config.yaml
num_hidden_layers: 16
hidden_size: 256
num_attention_heads: 8
num_key_value_heads: 8
head_dim: 32
intermediate_size: 1024
vocab_size: 8192
hidden_act: "squared_relu"
norm: "rmsnorm"
norm_place: "pre"
norm_eps: 1e-05
positions: "rope"
rope_theta: 10000.0
rope_fraction: 1.0
qk_norm: true
attn_scale: 0.274
bias: "none"
tie_word_embeddings: false
parallel_block: false
extras: ["capped logits"]
init: "orth"
init_std_qkv: 0.0233
init_std_o: 0.0
init_std_up: 0.0233
init_std_down: 0.0
optimizer: "muon_variant"
learning_rate: 0.0137
lr_mult_o: 2.0
lr_mult_up: 1.28
beta1: 0.95
lr_head: 0.0107
warmup_steps: 128
schedule: "wsd"
decay_fraction: 0.724
decay_shape: "sqrt"
final_lr_fraction: 0.1
batch_tokens: 131072
max_seq_len: 512
doc_mask: true
train_tokens: 701900000
max_steps: 5356
dataset: "wikipedia_en"
Each number is 128 + 32 x the weight over its row's rms, rounded and kept within 0 to 255. Layers, rows and columns count from 0. Numbers have three digits each. The size before them is the row's rms in percent of the matrix's.

# layer 4 attention value, 256x256, rms 0.196, rows 43-95, columns 64-127
114:137137095114158172105137141115127130090177063080139077105126132157144082140118154117156091086145106200191140146178148165166141177113123115123129133078121102158105114123152179129116115131173082
108:144110140105159127141100141113122156119128209150027161090127128149095113113112094162104073077109156109128128083108148111163138137188186109139131148114156139125158111132141088133112107100108102
127:161149174127162100112154152179179155139164122173146137165115122139182114126159163166144133132089091143076083082082110094124106148086079121114153145104124131095117111108164110111177177143115171
120:071151153184132069116095138123203131185125126113129120154085151119117147151174084123099179092082157063122172139071110090136146128155140088141134114157117087094173103144134125113105121148169106
115:109119123144149113128151130118156125154122144097159140158093145201168148098160098166133118146162133117074120092094104143093195129137191175142106074132139155145136114070117182092193134144127155
136:120115154150108077144154137125108143093121154166129098151125103166155151077142134103100108152162104100164126140146184100082086061180078121062138185157111121176120134146201104100150134088116126
108:092140075123115146103127129085113067119130062110146109103094126170140164177151082164145164098070125169187148120096125179122114136119156128194078068125102140169028125176122097133123079185169071
114:114116165127110152093115099143122094138139124135071138146162114169109136116101125159114141079125085164134092131169114145042172150120104155080098178100187068128086095124172133139121163154117137
116:133180135111095132123140162121099080122104138142142147077142146110103138133091130140103152140127125115117100114150153120129167168163125062103123096097138155167080126146123128133156123160179153
115:143143150100146128198139127132157128156125128120098054060143157112088175122105132127156107134135125129144117155171099197125171145104139112120148082109109074118107105102139066142102144165112141
141:157195145104172155106176062084105119187170153050163150140171100133094125132131055167142069164104123146145158117101115125227138165113162118160129124084178099147127162113108147163123096155095113
111:128143051136129151167133103157167058132126144075112129114106084129126162135152133075075109127192161128046108127224127127091169106141129115114139174164099114194096143140159103135101075182145098
116:081120142132131158170196088147148172156138177097175184141062129093090138161156149157091157165147188089083150123110119128213127100131125137109166138142130087064150238156087142140114189107088147
113:145124128171101123171139111129151094072164109152101122111088149127100094119090152136112146114144159157117140141115121118063158143100142119129104125120138069169098172101136176176112141091183051
140:116146141091149168138199151212128164100114085138104106115116124095110159128159185149145124109126202078089143155174138099101160091172119123103140143124142128166115108132167092100118143164117085
125:066160143130177043090139077122106191181136161138187131164103174117152129142152079132082162148138188074078148109149107076099148105094144092112120130147171130165155155086122167085127160139134151
124:126116102161118094068080114125127132178115183143074085157135110135146112143109101150172115152136101103166164115217207110106099100122091146170129142104145152217097168114141099149116135090145121
123:098100094127178111098133117136175141082144129082140090132152081106164071152185117070144095119088160134211140118167117141185145184171109116113212120116081127126178187106128111132162092192137086
127:179174093148176218179120148122151132124104114120138100091138124122157101118165110103120152111168188122123152129143167173154118164081069155213174138135073150099162124154085099159070068158106165
114:114109116106122087160231083119144119103086132129165113114100132071132103138132125188144116154119107110116148190130114072205157066158087145122118154105109181125081131117038177082121160069124136
120:104120141146124112181075161092148126193075133124126071182142134114146197110087128161144133098097167143175127099080127158119154145152103103183127142142134088129063135140165214115177170054120122
096:118151141082172046093169185115051097125112125151134086113080127111107135096090081200116143095097156144090136109073117144109104059096143104129188092168144080140131136113160175135110128115141085
093:112124129102189102109075088186143169144158127100075136105133114169105124140145106043171157135091169110125089124131169059076113134109074070140081165186160173123106164198125148143165183128097173
095:103097109032107173164142148126116100134183151182142109148118167116120090130148122101133136137143141136098177121138067152142160131173141139092184160143112162118170068122151126140079090108157112
092:072165174152157135101127060121096121104154151121122106176121101120136140144183163131154052125098040164111165063165141096112085131146091136120054093096123124172136109125091148167139165099132167
089:138085141141160098171063153114094044133119090133156116176171115161127115127121143183096211135135164128184153130093147146204143089143160088121100123107093077093138122107166108100123121105101108
092:144140134114150162168107143093118093127118129089134120114168103112111138112147126138149135220098110173159088172133084155154070192166132154136154171072109077166141105152141122123120132127086123
093:101136137151059174092158128041168090137127209169147151117119099144125177112148108116134168128153161110117125129120145163147160164121121100110199078092103109143103142141093129122160094199154167
100:103103152134155108139194141131157110125132042089130157111075160137133133153167125086159086188107173147137129148126096114115089165113151133115141156084111174156123119130169123148143145070100083
097:124120142099171123137183112164114113176149142187143185118126165100144138116174175125166164119135140155159129159171176131132149098195073089104133150092114149124150142128057173155178173083120174
105:128095116087115106120174103137085179092108074129131165174182156124069128151106095150131116153104111179126161083108115137076096093097141143143096124187163160186089180103149075143130179124122114
086:156131171101123174152124177089089123123132206092198175162129147134127142119128135160113195104148121170170173123062116134067137128124086130146124075104123106084075120129156096135113055139028119
089:171081137090165104149168113160171110123119153048121139096131091180078095130087116126122168156135177138141111101128109091108069135124096109155086119093207156183114126116145065144121162104145159
093:088138103050129164110176159141151143128183180099135126169189117088149123145118097155093127114101131125115110184091076113145111069118144133157166115178176136129146100106145132153171125178171109
088:139176115064138090078115147157126128213108163126122091139173179076135105083115134088151125145155132177108126073097119103142180126134110113088121143155157155164131116140144102129137159220141149
093:162187139070144136175195125131093105185139117110105132148091112112176150151069110097126162149115107127121112118144184095068152090080142135166134150094148128127070109101129138078129098078157120
107:128163081161121093104139143140118113138136143134217250140118121144115141110110194125082113154110152094139069145154156162152094133120145145156208140096124118135166116181105122124098126090115127
097:089103146149093146121106132125104148097156111043078119172105152124119111101099103093133050139161125107116089132165141204148106092109082176139104158109100142141104071168112103100139167088136086
095:161142154144107161104160102114140173170154147135109129083139144122161098171112153102094073109113149107142154182143192151104144142161110088178105069168153101144112137140142172148146153173158105
088:106126110141106081108124120152173106127069122098150114116088158131089106158116123198118096167139093125161138070111075159127149145120121131116121107102168121149099176138131179088174105160146078
100:177154140092090075182178160164134101186164127173146112091142139139083129108152113136128101116164135173162165128110095128186122111089164114133149132131124087166098088104069147134109126011143110
104:083110137125074091128145158131126174078103096130088099172142121130165106123113189182106103209086164120114110128081144162124183081120163151196144161113193155144121183095196120095170110153117069
097:169166068117134155137108138051155133101110199106118161126124146162092140125139161108196180130130127121144060171182148109157125163135116140144120050148061123161125182170133149148128154088094159
105:087071125050157112137131122141131158112135165123131088123173129095160126184145148092115113045112145159052138118086080095124109134164130077153158126141147116052142080035119059138160082141156054
086:109117054109154093078169119082149168126118121153074152132097153161156113169114128170125113093154156131090111146100128115120113101153090109137103132107121094111148130067061097139108097126148171
088:116102102194150158141121216135128104143141186191115154127094154146101142136103127097141178120113148136145134193165131163108159186181140169186116149123177116144138105134204126156180142144150163
095:145074144116139127123169114126128128106080084119207176159079109158131107141147094156091184156149117087153087128149138178132115115081121089146172162108069101124129096096122124108044208160139142
088:141141159145080117123178111139120084138088112098168118096119068174099118166161156118092149150138111151164063144142110174152148132140069133106167161120180130146059192144135103161128207151131149
101:160141113136189127120123197149172112180124202076127149114102129096123140171149155126145203125157118119152149131087049116141165149168094121098164134133131160157121042095129124098139196076090114
088:111116137095157095116205128164167101096151041121124142147139126114114109078165118087082120105172105117125130109092231165077137127136148142095102156121108146139142095140074127176176166089115151
099:186120108097158166088095138087161123179085171117085192131108083103128122197114178177120132099131153131089153161190118141123098115098088142108136090123168103083026121130134129146105078085147120
096:070120156136147123112122130116080146116087118139152155125120178141125136143137218198145143156142182121130190086215131111182069144044121112137079097161144124087145121187138097100116191097100120
079:146152092116102108163128106111150097144032107114162133179095132176141112097162099185186058131107073073078163116176165131117155174148142121103112086154174201151159107096187144052120133208166115
# layer 4 attention output (transposed), 256x256, rms 0.667, rows 43-95, columns 64-127
102:127134118152072073153175091122151085123157196139104151088138117110093142149086109146133178152132097093170091167080031162129152178152126104138151158179124179080121122144093096171089164214106160
099:075164113124106142138110103107146102154142128161202080199165154133137142093151097146174164180130122122090104150147149109120099129098077130126138132166114115166075139142109160102098135154113139
116:118105103118143204132134080085159126125161131138115154181142173137117152128117064098124170084199121167122151167147155063045122109147158160158102144129132122183131095149137141077081104102129115
103:125135112105141220141181144169092107129100146147099141153107104123160137130141163158168103143129084179122072091127126147110145139096130110133116122157150127119138176102150161082129132118101160
104:134132135129151188106105112150156138117145102112113160133171119115128100129125128154106112101110153126124092189102182061128082160127103045149145139121124160115154168176182099166075144150145096
119:139117186152124112128097131099099169154154153129086110096140166133127075100106133096125152131098151131063127173121153142157156131112107139154100145102175130117158105077109144119094190146154079
097:145102116099091055131167098156124154119109179161078167136176091150122103105099172105147110131147130132150063121140051125150143132141099086105169155131208138070189161136181152141162102112173119
107:168133130160122123162172138164168177092168135125171112138108186120150141138120109151119129174114108113135160149121147143156111117139111133155111075096108176107144124135088110080161130161161118
106:096060148109144116119099134140181167168144126114068146130133102163119098053094122174177142114112106140107123156110121184158155122096103132164166153164156093100164163167143124135099110111176108
101:162142034144108139109130146144104083114111105072129135145115119091097125167140140118126155090123098113128143099156106152160115119141097153123124108137176104101130077186079225064146116123095124
125:144155094138108091137133134103162143067132102154128109137135144121128156136167134063160170074142123125162105111122112173064101123130196114078164101139169119157094091100124120133114099128124143
099:113117130135137133072153118087067143111144132163164179114149158145100087121121165113157146170139161120177172143113138192106113164181123082101082115081174125082141108152158157102148135056144126
111:152115146105160168045108119144111112073145082143105106126153092127105158100075139146148130127121142185148104148114136089082071102171161123138158101173110135119128093126155119150095120070098077
102:119102152131165132121065169148112132164101161136173099113126090099150206162095159142144128149135076108166064117131127136175141144131127179196165124120050156094182108170087170078137111174080137
127:177124111104137081058086099117104119139185156176131132105165136147086118144124179034122153124110152099118130114161089092138130141191053130089096102127144112102117133084063147095120124081132154
114:196101125134114171146172174106106147136123156112167119170159082143120181148127105139134087104148158166114086149049198052114046149113162147107117129050089109131131153100125073166127128074158000
109:145119172038117109132148138106100148145128095097182177122169129142088166110120137075087151144150144106115123136084084102160145134097157123068092109039118112075119119086121133155150114087194121
110:120147170193148143155127129083088087108169087195112115174111149098098152108115156164114132175130070151113118138154108147160092127148132131136080127118200107151130069149126152152101138094068184
111:106140125158125108109117108152099067147127131095132112096133097132107175166133150156119123198053074130128117122138054091163101142169175073133135128165151101124139134097156193155168083076125173
102:060094101144167175097074176152107152135097130117172091067127175132119141176131153116116093099120181127162111087073155086074120142117152169126122193098095127105129128128145166188108128134096075
108:165106149138169184122176171184162129095098155141113146114124125090143059098173081135125155124157144096111128182143189068125154131083166175059127155132088150146143125104132101137117111139136117
094:122149135161134161126106075148143163098125112174123186166240136171091098143152161093033193084145133173154125092161151093144119066115153053169134182145086126132097142128134100103191105145144144
092:126111103155183145152159150064098099175145111122124126116180147124162065127145143129076048132113097182142118120174165110151187145159071118171146063123111075104157123070104117125208121156150094
097:088166166092054097111105160104160101136161110110139090130129133125150135087129125135170143081139193108111101115131179132128099092133104097113156129132137084192111156105138167138070131035128199
092:080117104100146084126129077135118188097165096144157108097155129131116192074155140121148082095109126126120055182108129111151105130147178074113089090179158067049165124138132040115170126157137096
090:135142124133078082036171116140118154091144119091141123156169170106145146143074098198146122151146107143119123137117119141106122136073156138169128133127149178127122134121187116179069134093112139
100:170153137177132103078101084131121136126135042058113150160153103123108154046135155066144162131134168099119158186125128119091143176105127142162093120073164132126140096172113138113138100167120122
090:101123141087124172157066158195111151109079145086088129119108158123167150109195161145118171115152160128173181129132148171120121165134130141133149146157133131126156113173145196146103166082098124
092:109132143178153065161135145128085173125158170153138078096130100126148138152085142124185147098036165149101170141125118145147134142121113106118154138096123084138095125107121137097112069150183135
096:149129034160112063118135121138129127078154131121157161171081136142090174146115146122116066120072138115121075093076154177170098158130103155120100087113146100116116139156163120097143136158170150
102:132145148164123110166125117143173105145165128185150042154081109108156155107132116129145116095160081113106103132176092150121120119149144167129069162152132192050084126109160115142090142115206120
083:130142180123098162103128114154105095144132143112075158155163130148103086096118075146114154124121189150133115102121081164113111141144111144115143175097191149105164130167158131072140195081147115
089:121157100134108102078123161112128107090156105193102112201165098100173150116125135147153107165115079163160158102165080090165091165128119092152144092083067100141209119126153092165105154068153126
093:175154154063140218160079083120124024122124219187109136095116149122141081077131141130143134131123109126135108093144128107144144143184087077140135142102117139132129125127123146073044133169124117
088:167163049144194130121081091096159113115187116136140118119124085201084115086151137144136172142134171125128109174144074125139112158174090118130136104125159108144143147098157122094081148082139128
093:182121124165094105133166129108102151147113166168159134124141161126125106137154138129115132119134031180102135068163142205150116082117173117120120104112137113109134103164160157095113148133168109
105:112122146134108159150130129138130063140116105065091160111143081130127173107112102110107238139080141109169168094113106153136141100086114128074147117076133160155139131082134130179120170190134114
094:188167089122126083155126151192109115159097098172192136111110116128143134157162111164117124134132150115115134115094133062094077106161102053160153109106161091144201213113099130160144130158146147
098:159115108135192129184100108143087126170112137127172081104142115093125083204131112075143050164154142152121129130100111076152110180117116103148118119164120129094142093106092139104127114119142137
087:099133159136154164098179099108175121161129142143136128143140115160138163117167132126053142185110148146108125170129154128112135107143103087164089127120117139148096135119052099172151078133163125
099:096155086092085068104092081116147147137127122128156173167114190156140122097140174141097132134104161148083112095132114166105095107138172123182111115115119135107102096117139160089109119128076147
103:141132153193081130152164113128154094127133129087112063143092103106124125150177047098165152130147071046139084133148163173096135119154097108109113153088123137110097186167119166102129100089158087
095:167098136122168121103135161162151113124120099091062223089185146137144135130095096103059143107146136189121193120126130104091112206188081154156129076119150136105212069119142125164142150124079102
106:131144146122153119138136083102090160159122137080134097119150135145115104094079094136145119112123116105121119102167137138136133063125134106177095126150129132093083155064113197139168139122184133
087:087154190069128151155123147148074134121157160155152153094121137098152100121132118092118142133168114146126139082118130137142135134151153081159136127152079150103046112134147202139118156086171118
085:135108118089157091130138145108100090130135098103146161143182087130171120210095136163150113117138129160119144108074084120164056063113169139141126159138074113087092092157152153064139170159081155
094:113147111141072116108127119126088117118136187141075146117220119085149148076115111165114145088080120127147215127108142106104156088111116153119156095089141123144109105188162094147147129092057150
088:122159099102138160131076122108175140090019180166116178120126136140128123098172162152112103157119094082116132132158098183197132135094102135123146163080109097133137160137095121159128090084096105
095:139139140097119080118042113131150042123156077164121152198197161124085147147088130182129128120106132159085073102128140116135136100137182164156120172101147082122105106189144142103123125155120116
093:135120108167097166138108081169139076151146178164134140072116110169196130168216131132133045138120178124134117156084074146138109097133120103162099121183127137127073147137167125183132131098115149
098:106147186123085093119132174130139145125150143116129100121154186119147137109101125113144119183120162174126144085094144159152091161150086174166155167079184153142197065096104105139125099126149094
094:100122155084087067154103036104153165072161120134108097182150114183116091120103059077131170132112106164141128112132140168156115073162112115077151118138121139108060076093138110141108170118079113
080:161112157109123115137126105127100126041116148112121083118181125087066084115104141111147169108202131141180092132145098165167112094088141129082116128101098126136100127159137108130157154147113126
# layer 4 attention query, 256x256, rms 0.246, rows 64-117, columns 64-127
081:122134090115143115110108166075104111129081143185164141130099140107118077067159105069126146104125115166104050128109049127174120190082084116146138124092186149143116196123151138061124110131127154
088:124172166097101110167136126107134121157140111107174118088052126105151162107119175125118130130053099118154138150071160144177111146122135155126149109091099144132143173175096130072166149142123122
086:135142096122139190097151074087106139141097160187116173078109142158098118086072154150168154188061129170095142086109105117117087104102062129127147103109121093145189150174180147132138157110132121
088:101110136143139142142112157119151200101045113118154095125093106118075084160086142123197117184133131151146116163110047094147154124128064153146124128172096166109104162145168147091194076134091095
102:118109097090116134149126114151212143147111146098120144095112115165059115112093120106125099160128145196127095105098112117184093175129095135082185088078146145128192186183166090126124125170071147
092:083154163111142172206178145184086101113128153109158171071115123088124164161123184137045143177075111139154166086157146126140173150131128101114131119086082117090172169086118123150213166140148146
097:102124134107143113146149105160142154143062140155087208122141126117078144134076132152061167142067176173111087094045134083131096163124073140146164093064120088072160126130147071133114139152073079
090:116099154118115139127156160125140106069035100077201093103144116135075122135141088201128133136153162095108142207157119134168154142191166143119133154103113141147101144130132123106156127099110122
095:146126140142077184118110170137169125156113098143139137121145171044107145144112072179187035086118134154124138149135105117136169137079160109072133129065128128136130134134127125104121116144082127
094:160142057138118081212146187132064109107171178217192095139150130154124152165180113074101127155145090089166124139179121120160115106115163143113110133153132181163142163075167109080089112086120179
100:149093128110137063098120144155173050111092158160159141138116138133054150123130113124152155103083191168158105152064096082128076138155153172136067127110131122172128114111164080084146114134095110
104:143115197140160135175125060120100138092059159101159098117140182097189100093190128132122176184167112103156168143165156119144143134121095121060093141154125128149051119134106168180117106122177112
097:146166077168146120058058128164084147105108076117149086143183203152045123086078132129125104151143137164107113164080139093194140221096144170143150127128176069152110118150121079096137149133152166
112:115152102128081072200148138168141123096111200179149138062103118092162204125153185091106142138110091082130181155157167136148129077148109146078146111149126110161143162190084116162107121093171145
092:154091195156114073145091180117092146114173109149166102190157175143170159143140149198118126126120151141085126138079100136169092144190152156117161142098160139118101128130108181120131111143133061
121:158133116116123152127177133121106079174143148128109109122086107129156136138126152068096148154159086107177143105080157140093163148134039117131125106088106195145109175091139145122170092090101111
136:107129162096099172111130129139156146110122121121099104114104129084107109087173091198132169086156106091137143140150114096129167122113205060108154136128152133103119172150160138149090134151074106
090:107125165168143087143147155156104115182136108146109174124130181112124161163091169122165119169124195180128165079146105132122087133101136091152143082129113095116140153092152098166132135139112092
099:159146155094103092142137169085205087150172167156075078149111059103128106100102088104086110170133175127153139137162144137123124110151133133137135151093113155151162129135128144210130126152169125
104:125146131139177144126174124138167185181148104098134164085076156187121148109200116106132153073056120125167158066105129151082148136141104136100096164117123182090115129112090122126149115147173126
113:129160105105114146142087134147129027160126163128183102091051093132145133156108146152170137129192110089125093136073158143154103127159108072140108095118098129134186175083105104137137117119133136
098:198156162119085114126127168116168102121106094119136126132113136088115144076140100127132151103135099154159103169168069130128134098171142108119100104076060148161115165174168109123118151125075152
102:150145140118081143164143217105102153149156132116133134107076139130080158062176141134099204157129148066176198122068129107127157203222122118153196116116181101141144146111047106133083151098071128
108:130133159125145100108168122091095130086110112177087094087092091154124127099119138076162099094101094110141141087177083154116121131180143111177070124154074108135067114142138159094115109101128101
115:103183089155095122095205148147129117100110172095140130091120061133138104090187116075124112152078129176137151108092123197097100150064092088112100117078152105197144119196115167109112129079140142
097:135125141155133130118081115154142091102125120136138153194160096218136110112104198125133158136180178111108135106118150203112165053134107113110120177114186146161122116186154099110101081070087144
103:144138124126099077126161135188120141094202085134170140107086131102152173191173195183105064122123150124115111103136165173168172061193157090163131109185123132088094159167138163068136125123091131
102:080143154122089172116142211167138124099179126089103146158100143132131084100184065110078176105138142120115111115121219200106191130097114143148135190085140137194131121090156140182153132071092144
095:134130213063124115131160095113076125121202167150125136111088130105105133084169110126102130131115126178137181145116154182089163124155105136109152124154110110124099098126108140143133083156128123
115:149097094145114120139123171098133125103097116144171085136139181062118091133098106128206104160144133101198087153104091109156074114182122133108077111114136141168138179156109149095093174150163107
102:086171105163149122156174122154124176142146116198158087163100129141136117150146101060129101162118140157111107130147114164133073101129130158130038146113102112098096144137095176136175175170170066
107:107133108089138185129101121064130112120135113109054104151119100111122110138186101125154126107145135085106180172147092120046145114086076167120172109086125122201130131141126076140100155113109162
102:104156155145130114125140146110105119102072154121133064086081089125137168165084113097112087092167108097129086071124046081186138131145091165138125145103127147140081126092145114112153091184144111
107:181140153117152091186177207151162133130121087096181102149106101119146125136135175171098121138135116103185114110097120147127172123157123121134152100071158130163131147105120111100125178110081076
094:131124148181134148080068179115100119128081120154137099151107131114138106157088093167197102128133134115137105045117096087146099152160123123154148158095104100146120083111121134099120133160100141
096:176121150094166136202147184159178162101085139062139077146135170128122095139131141173122125118161134114181040103099077164132162181130084169174178120085167170137144161065116124133171115135132133
096:179111106110185159081080135106097148122046123107104104167157139161072116151084118166157152105159122127156080087123116134126063146130085151177169108073170165127152109140144129104142102136106109
103:177110155116123110167177170123142132067115120090181099130142188139153123154093122177053127121204113165177103129120127197144150123160097143177133131168157141173154188111125130121122096081119124
088:155162158142144149092106129168163066126152179128129128132097120088196130103121102113056129164151131133102137144158134162142050124102120141045047146167101108119100173139150160112072103116157085
096:101112130165117138076112070092115147198160101114123086115083104130146142138147104083158128117122102117133153118146106082115181116108107099116135145125091135139088071162111116171116121118180164
098:217167075123169154144139193163123137067181096144077196163115147122155101145106118119072135147153168144126107078086091166093074145136131129151112102080167169157163155076153102115098154125070103
086:145108127203124136161114110085119127080104170099134163112177071115154137139117103068102066164108141174152159129125081097131141136175106134105151167144122172162107099102116181097096117112153150
078:168138116154206081097170173167097138115156182083094106168166128125138152135137139082136137127092149146075085100085148181143102125094112100169115089137145132189141113121102127153199103136140108
097:158153163141162065116120115133114096123118130124178035145148143120127142147079142149161089111115102139152101160168081076187125167133126200150117149138153103131135151126132171080134148076162098
094:187137126210081104134039160163074118084113154133135111092178115102139097104062102148118121117210151150090083119122117102154111128128185147074111169081130111151115149140134167088092129141083072
100:123155143138122152168100156158089138108175159111177123115073098128105134184205100097052125154175149094160163120144174093160180113114115111100129135125132191127187169132124187151106106134154131
097:164081133107121063166160113112111106097126150135165123182072161136105197171145094101128135169062115130172128158129117114152083133123145180106101114123129221211139124156149092138146068142173169
111:125098114135160121164097107107067091178136156159158133134099045112114168119160172072123100164139149115172104082118152162099130136150100174104083117064100148103134081077108145178160181101131125
084:134088055099105164156153132105136157157125166111093109112116173200123066103183133129106141108154104135153162157160148152126075116108072139106152128161141084099115147127103110141121119154139152
097:136110135101097157097159127131159170102123125136128140172147215126192093091082110131185200104092106144105108143155100100186131144059126103095178109175179128158078139112120114083119113177111154
098:107171118119169089155123089139126117084142122161174186129148138093101146176154113099035141086139114165162104080107101106167128112181167143132125102115184181086072119126126170073070145112177068
074:086132167143137090166062125163153124116141084147145076127161106096090192192121103099160117158129161130135121137122124094120147121145143124162110089137069081146216115191121103083150108125151097
098:214122097139111166013119111135133134145155106160106111180130095138132138137077130178107109099069164123166106141095083112134077124129088179165146080050169119100138119073101102155144165103092145
087:162112127148108115085126172132098125156114114140134022095085102123134138112149139137112120175094130141117173137205115123094128125114084134171121119141087137114115153118106095148100192099081141
# layer 4 attention key, 256x256, rms 0.24, rows 64-117, columns 64-127
082:133120089156108160141136084147157115079160113176137105126092141119088091154169064196127167123179089091118126097108108085095118128140122158106130094119094094104117115162168073174082164084140156
081:124103124139170153122140125172151175152133080134104160126107122135137110161160168097132190173144156120152064117162137115147106105148153109134154105122146104150125159089063113199160146055073167
076:109115149077132134183068147124125164115115146135113083157105133070157169145128107145077105142137173107110136123108174171101152179126149119178124069154127123107089075107183150119148112143106097
084:127149119130138130137094167133155173181136131146070117100073094139143118052079093131128168091134146112154097080109168116199046109120136078095164110108150185179194190163113100106185132102128164
082:148111166153124090087122163105109145148111118079075127079099097129119152122081155140154162152132115112119130162097143095104154115121167136164146167113174130096123137153122070155194123124139123
084:183139082104135126145119141122145111149138173126121202111151112146146126104146164118105118123106123135164088083095112131134136137106088176119170148110124129174154209115091127117146132160134136
085:126105123178094105158135127133140150191102109104129182048060128188117157094042140167159170102099154161113100103116126082090063133124124120122142137089167096126129160111083118142176150107110120
073:147095128076098119118158141121154181101069111135116138149084125139100136146079147135090131142135139072094166159136169091191071183162153163135099132152127123163162105160142118129096176148132155
084:141113136149116094115106147177159162139135082137113174102123193179062125118066164091187130161120200202046106116062147079085058137117104138156156119129120164135136152149104123142139119089104117
081:137150095107147211101134067106168134049092191190114106140113135096133091170123095080168103120165105090122122147114131129110144154133094166081125129132101153178152170096137146172108102105121142
091:130158076082147161106125150133181148086159113166106126111188114150073139103094091167114104086104191115099112118095133134134130140108110169177131087087111149139146136131164117187133167160078107
107:126135120061127130106112121101119170108199140138092119165117109118088075086139115157139126163135168112125162120110190156144177158125119167118118123119110143205087135125136113140085125156153120
089:124112135072103130137088167143175200071162117129147130123188164158086151086107121121077157125117143109085106136081145111116078162085138146145168129109141163128149090111122120145109148132126167
096:136117072114100179109135122099184150104133119114091121136109118134091125107096062118115120131114145149124135127124171101097125156116110179145154114121093176164114137143109100124135150110128148
114:109105116148077135128096125168110155136176109119147106120146099169095126141116147209113126127103154115139116150110138112108165167162115190120181108096148099161121098129132143184140122167105093
116:136148148060162140139130151164132091130180162149195126143118141134079159066140101095130196083158125087105112121132138154078130138138134140142082107112176118159147125133158142151127190164126208
120:123159124121167125131168140114055086145121124163143127115053170104135154071188149129151126138153100110124129128120129132102167135162135130131061149184141108126157108121138133069123126078147095
080:141171155162141128143095087110102118159144179133115124100184154158160112114160096084173116064128110105130118137142153118116135188124090124131135055099088068145159094197157156138142110161119148
108:113150124127137137131130141145162090129113093141170090099163144160123148092133076142230152124213091140084108146170087139174106103074117071091134146137094185113145165124095153144126119113132159
106:123135158116130075146125139148102085105143193198152106153166188147162105106169129117132179133109112151105132096129133154075154140096115118103139173202046159107132157113116142133066140149095140
119:138189099120153169143123112149091074130121099134151126078115160128159136091109150141148136111083107169117128150167101147167121093140150117090149147163113130114182124143081173169131118091221086
117:124107187160112119145117127101165164138122128097076160157145105173113141148098144104181074174137134109070071061101158142132113093139133130125157070099081122107151183098173133123219187173068122
102:105100127146181069137161143119067083113098115109129132085166165111151154149163134175161211158119081156164152162128143168126119078120099059142128209145115098115104116096118140178182097117133124
120:112137151098125157171117118151067075096074209150128059118110142149138138111087176103086093112066109188146191187164130069171103158157137095149125148145132109112118144122134120121115153115085115
106:124141149120140072122116156117144168097144128038139057120168150114131132141096096107110148160170085094108106148138085053107152084071106159168178085093106160112143091113167163124160162115118073
107:129139097117084083120170106099134173093116125110136149158147109124140131075110079099126168133093092047129193148108106114113108192100148192127145097157139110115105114134173157084064213117118100
109:134138074148126111104106099110168138136113115110123134174191103193056111144094097128174069155134096146087135142056106115098092172147145142150145093094133191156119172128127139183196119145136067
123:115145125145134167170177095168088108131122156123149113107116139108201181196110178136107112121138150099151073138174147158126116073190190157094122138144157152105096147098083124189146134092087141
103:120157125161117176148155131166116095101079138094105159120155139136142130160149143134122163115133086110122125127141158151138153116131166079106160133121130219075201112082169130134122129106101060
106:097181087090118131144111098082144132104132167130176164136142105124184138107160105072117163130121148173121115144089171164149113158108179080138109122153131116124134178151113101132093091150156113
090:095126149135145154113118116118191125055125204125056116143175089140125131124111082144122086180153140179113083123132045130149120146172133133130133112154126122079087113129179133121030125123094090
103:116132137127176085153090118160170161153134139121097102109222123113123160076056090137138168170141100230097165129120066111121143166117129140121122112096080087172169122120073134119071137076106092
090:088110086166147122117071066080151162097155123119118125117122152157119098139092097100095089107080079111129202126141060112139091080087125114105106129120097196138097113143183123137155102183127116
091:166151112125100138102099169103158113081125127095167142110170103149120146113132119095106118149169149099109164119135161148103114175123139118160127182128130124173102125090143184087085082117118093
079:129091108100104111122151100102119090108116182092074171112131126168129156121120096150077095118126170162097135141139110124146146144114125163122160155101133178085148196139168165159127112168110156
109:169150149161118157105166112112098103083076131129120077097148099135101113088142136136128154095191223075135114116100170182114151162102129131160156193068146109142142142131140125079097118115119073
104:132102076129115150075136131113159099062142157126091166125118134162138150134113097165138166133118156137066132138106134194107145071064141132129174155158111141137108194107155171131100122129070104
092:117236135145097133100150127114123148085159133152123140114107054162108116119170084063111130097135136176127123040114155155176104090149126074072150110101139065104142138155151160158170114116104126
098:089134173147191104166163134166079151127100079156109115178110158108122095131156116121151102119122096149150112113149151101173134137130129107091099062122153146061120109144135099147140133153221125
075:164127157106142101110050104107090153125077137110088129162126111078159114176149105133105124157150092069181158133158148094113159134102140168132143124196090120117098143170147166068083142121171071
086:136081150103089115124118182070098105084122100164090188134144112096154133172171123138208093124133162134140085068127118121105130141134117101127206109156079111149124158096099114131142150111093183
102:149148097175139156156111107100140148130120103228137126132169167101128115070154158127182090115141070168155124165152122092101128108139100093118108110133101143115129120148150073180090093170148107
090:172161068097144163122115098162160127141167123122139144068131120115153159124111124135096090144110118172079107158100105131147108137176123175163108108178067125154105179104109111077091099119104142
099:103163134106140129179142113173086115137084124090077121107180121102116126102149140108109187169162127082135163157056153164126113157145170122152163081111177159101119150199080134109138117150166133
100:145126142081159146139115171136062137122094124124134119136103193100107091142144187099115146108076127131112161143109127077102101167191142126115116090115154149121121090175144106132146101182178196
088:085167083130112116067125110149068111050159146179087107144136088151111106173102145111136170101125116100110134088171157191156127120133139174194122134117138121149127120170149119136125122100118152
096:166117119082144150126099125163080116131118137118178124102148173092109104101116151094111187101119113077180120119121179131113173134137123160135146058116195121071117123091117123220128152134136132
102:135124171124110121092191096153165086099162126153073136167089142137100085096159159138156151138172140137071128204091133165139096076092121095170107100137175076068074111195127143129100096126183159
098:139180097154118146113116063116158094132125131152110179105048137114150108180094139141190172084097124113111078101126134060075132091169122071187105107097166121102098120127126142141138110101114140
110:123106142138158100055125120110085070083095112140113108155084146120170175085166122099181099084148147095110105165135133121115111088082125125200121131143099090147143155162168155077132092176153103
104:105082170080209118124100166179123148130128072157105131202092125093101120061141192070179131116158122127111142151193122116086105153082119144132165082103118112147134047141136107137137131105155135
122:154130185117141116112161083115131156088118053126142126166098139151100085087148181113160194107164138166046111128100084121115144123093112138099157161152160079136118132167146098129096108149178149
100:123103152140143177143154134134110123169157079079066127226106172116098114137116177165125140088151150082163130151154091109061135160112116109165148107143100118167125104141119139166108153173075114
103:120155085136100161195176156111099058169148085153165115133120151084135155152115095122124076112096167142119151106134066144085141106179058104136171178137130112139091199141088159175170144149092133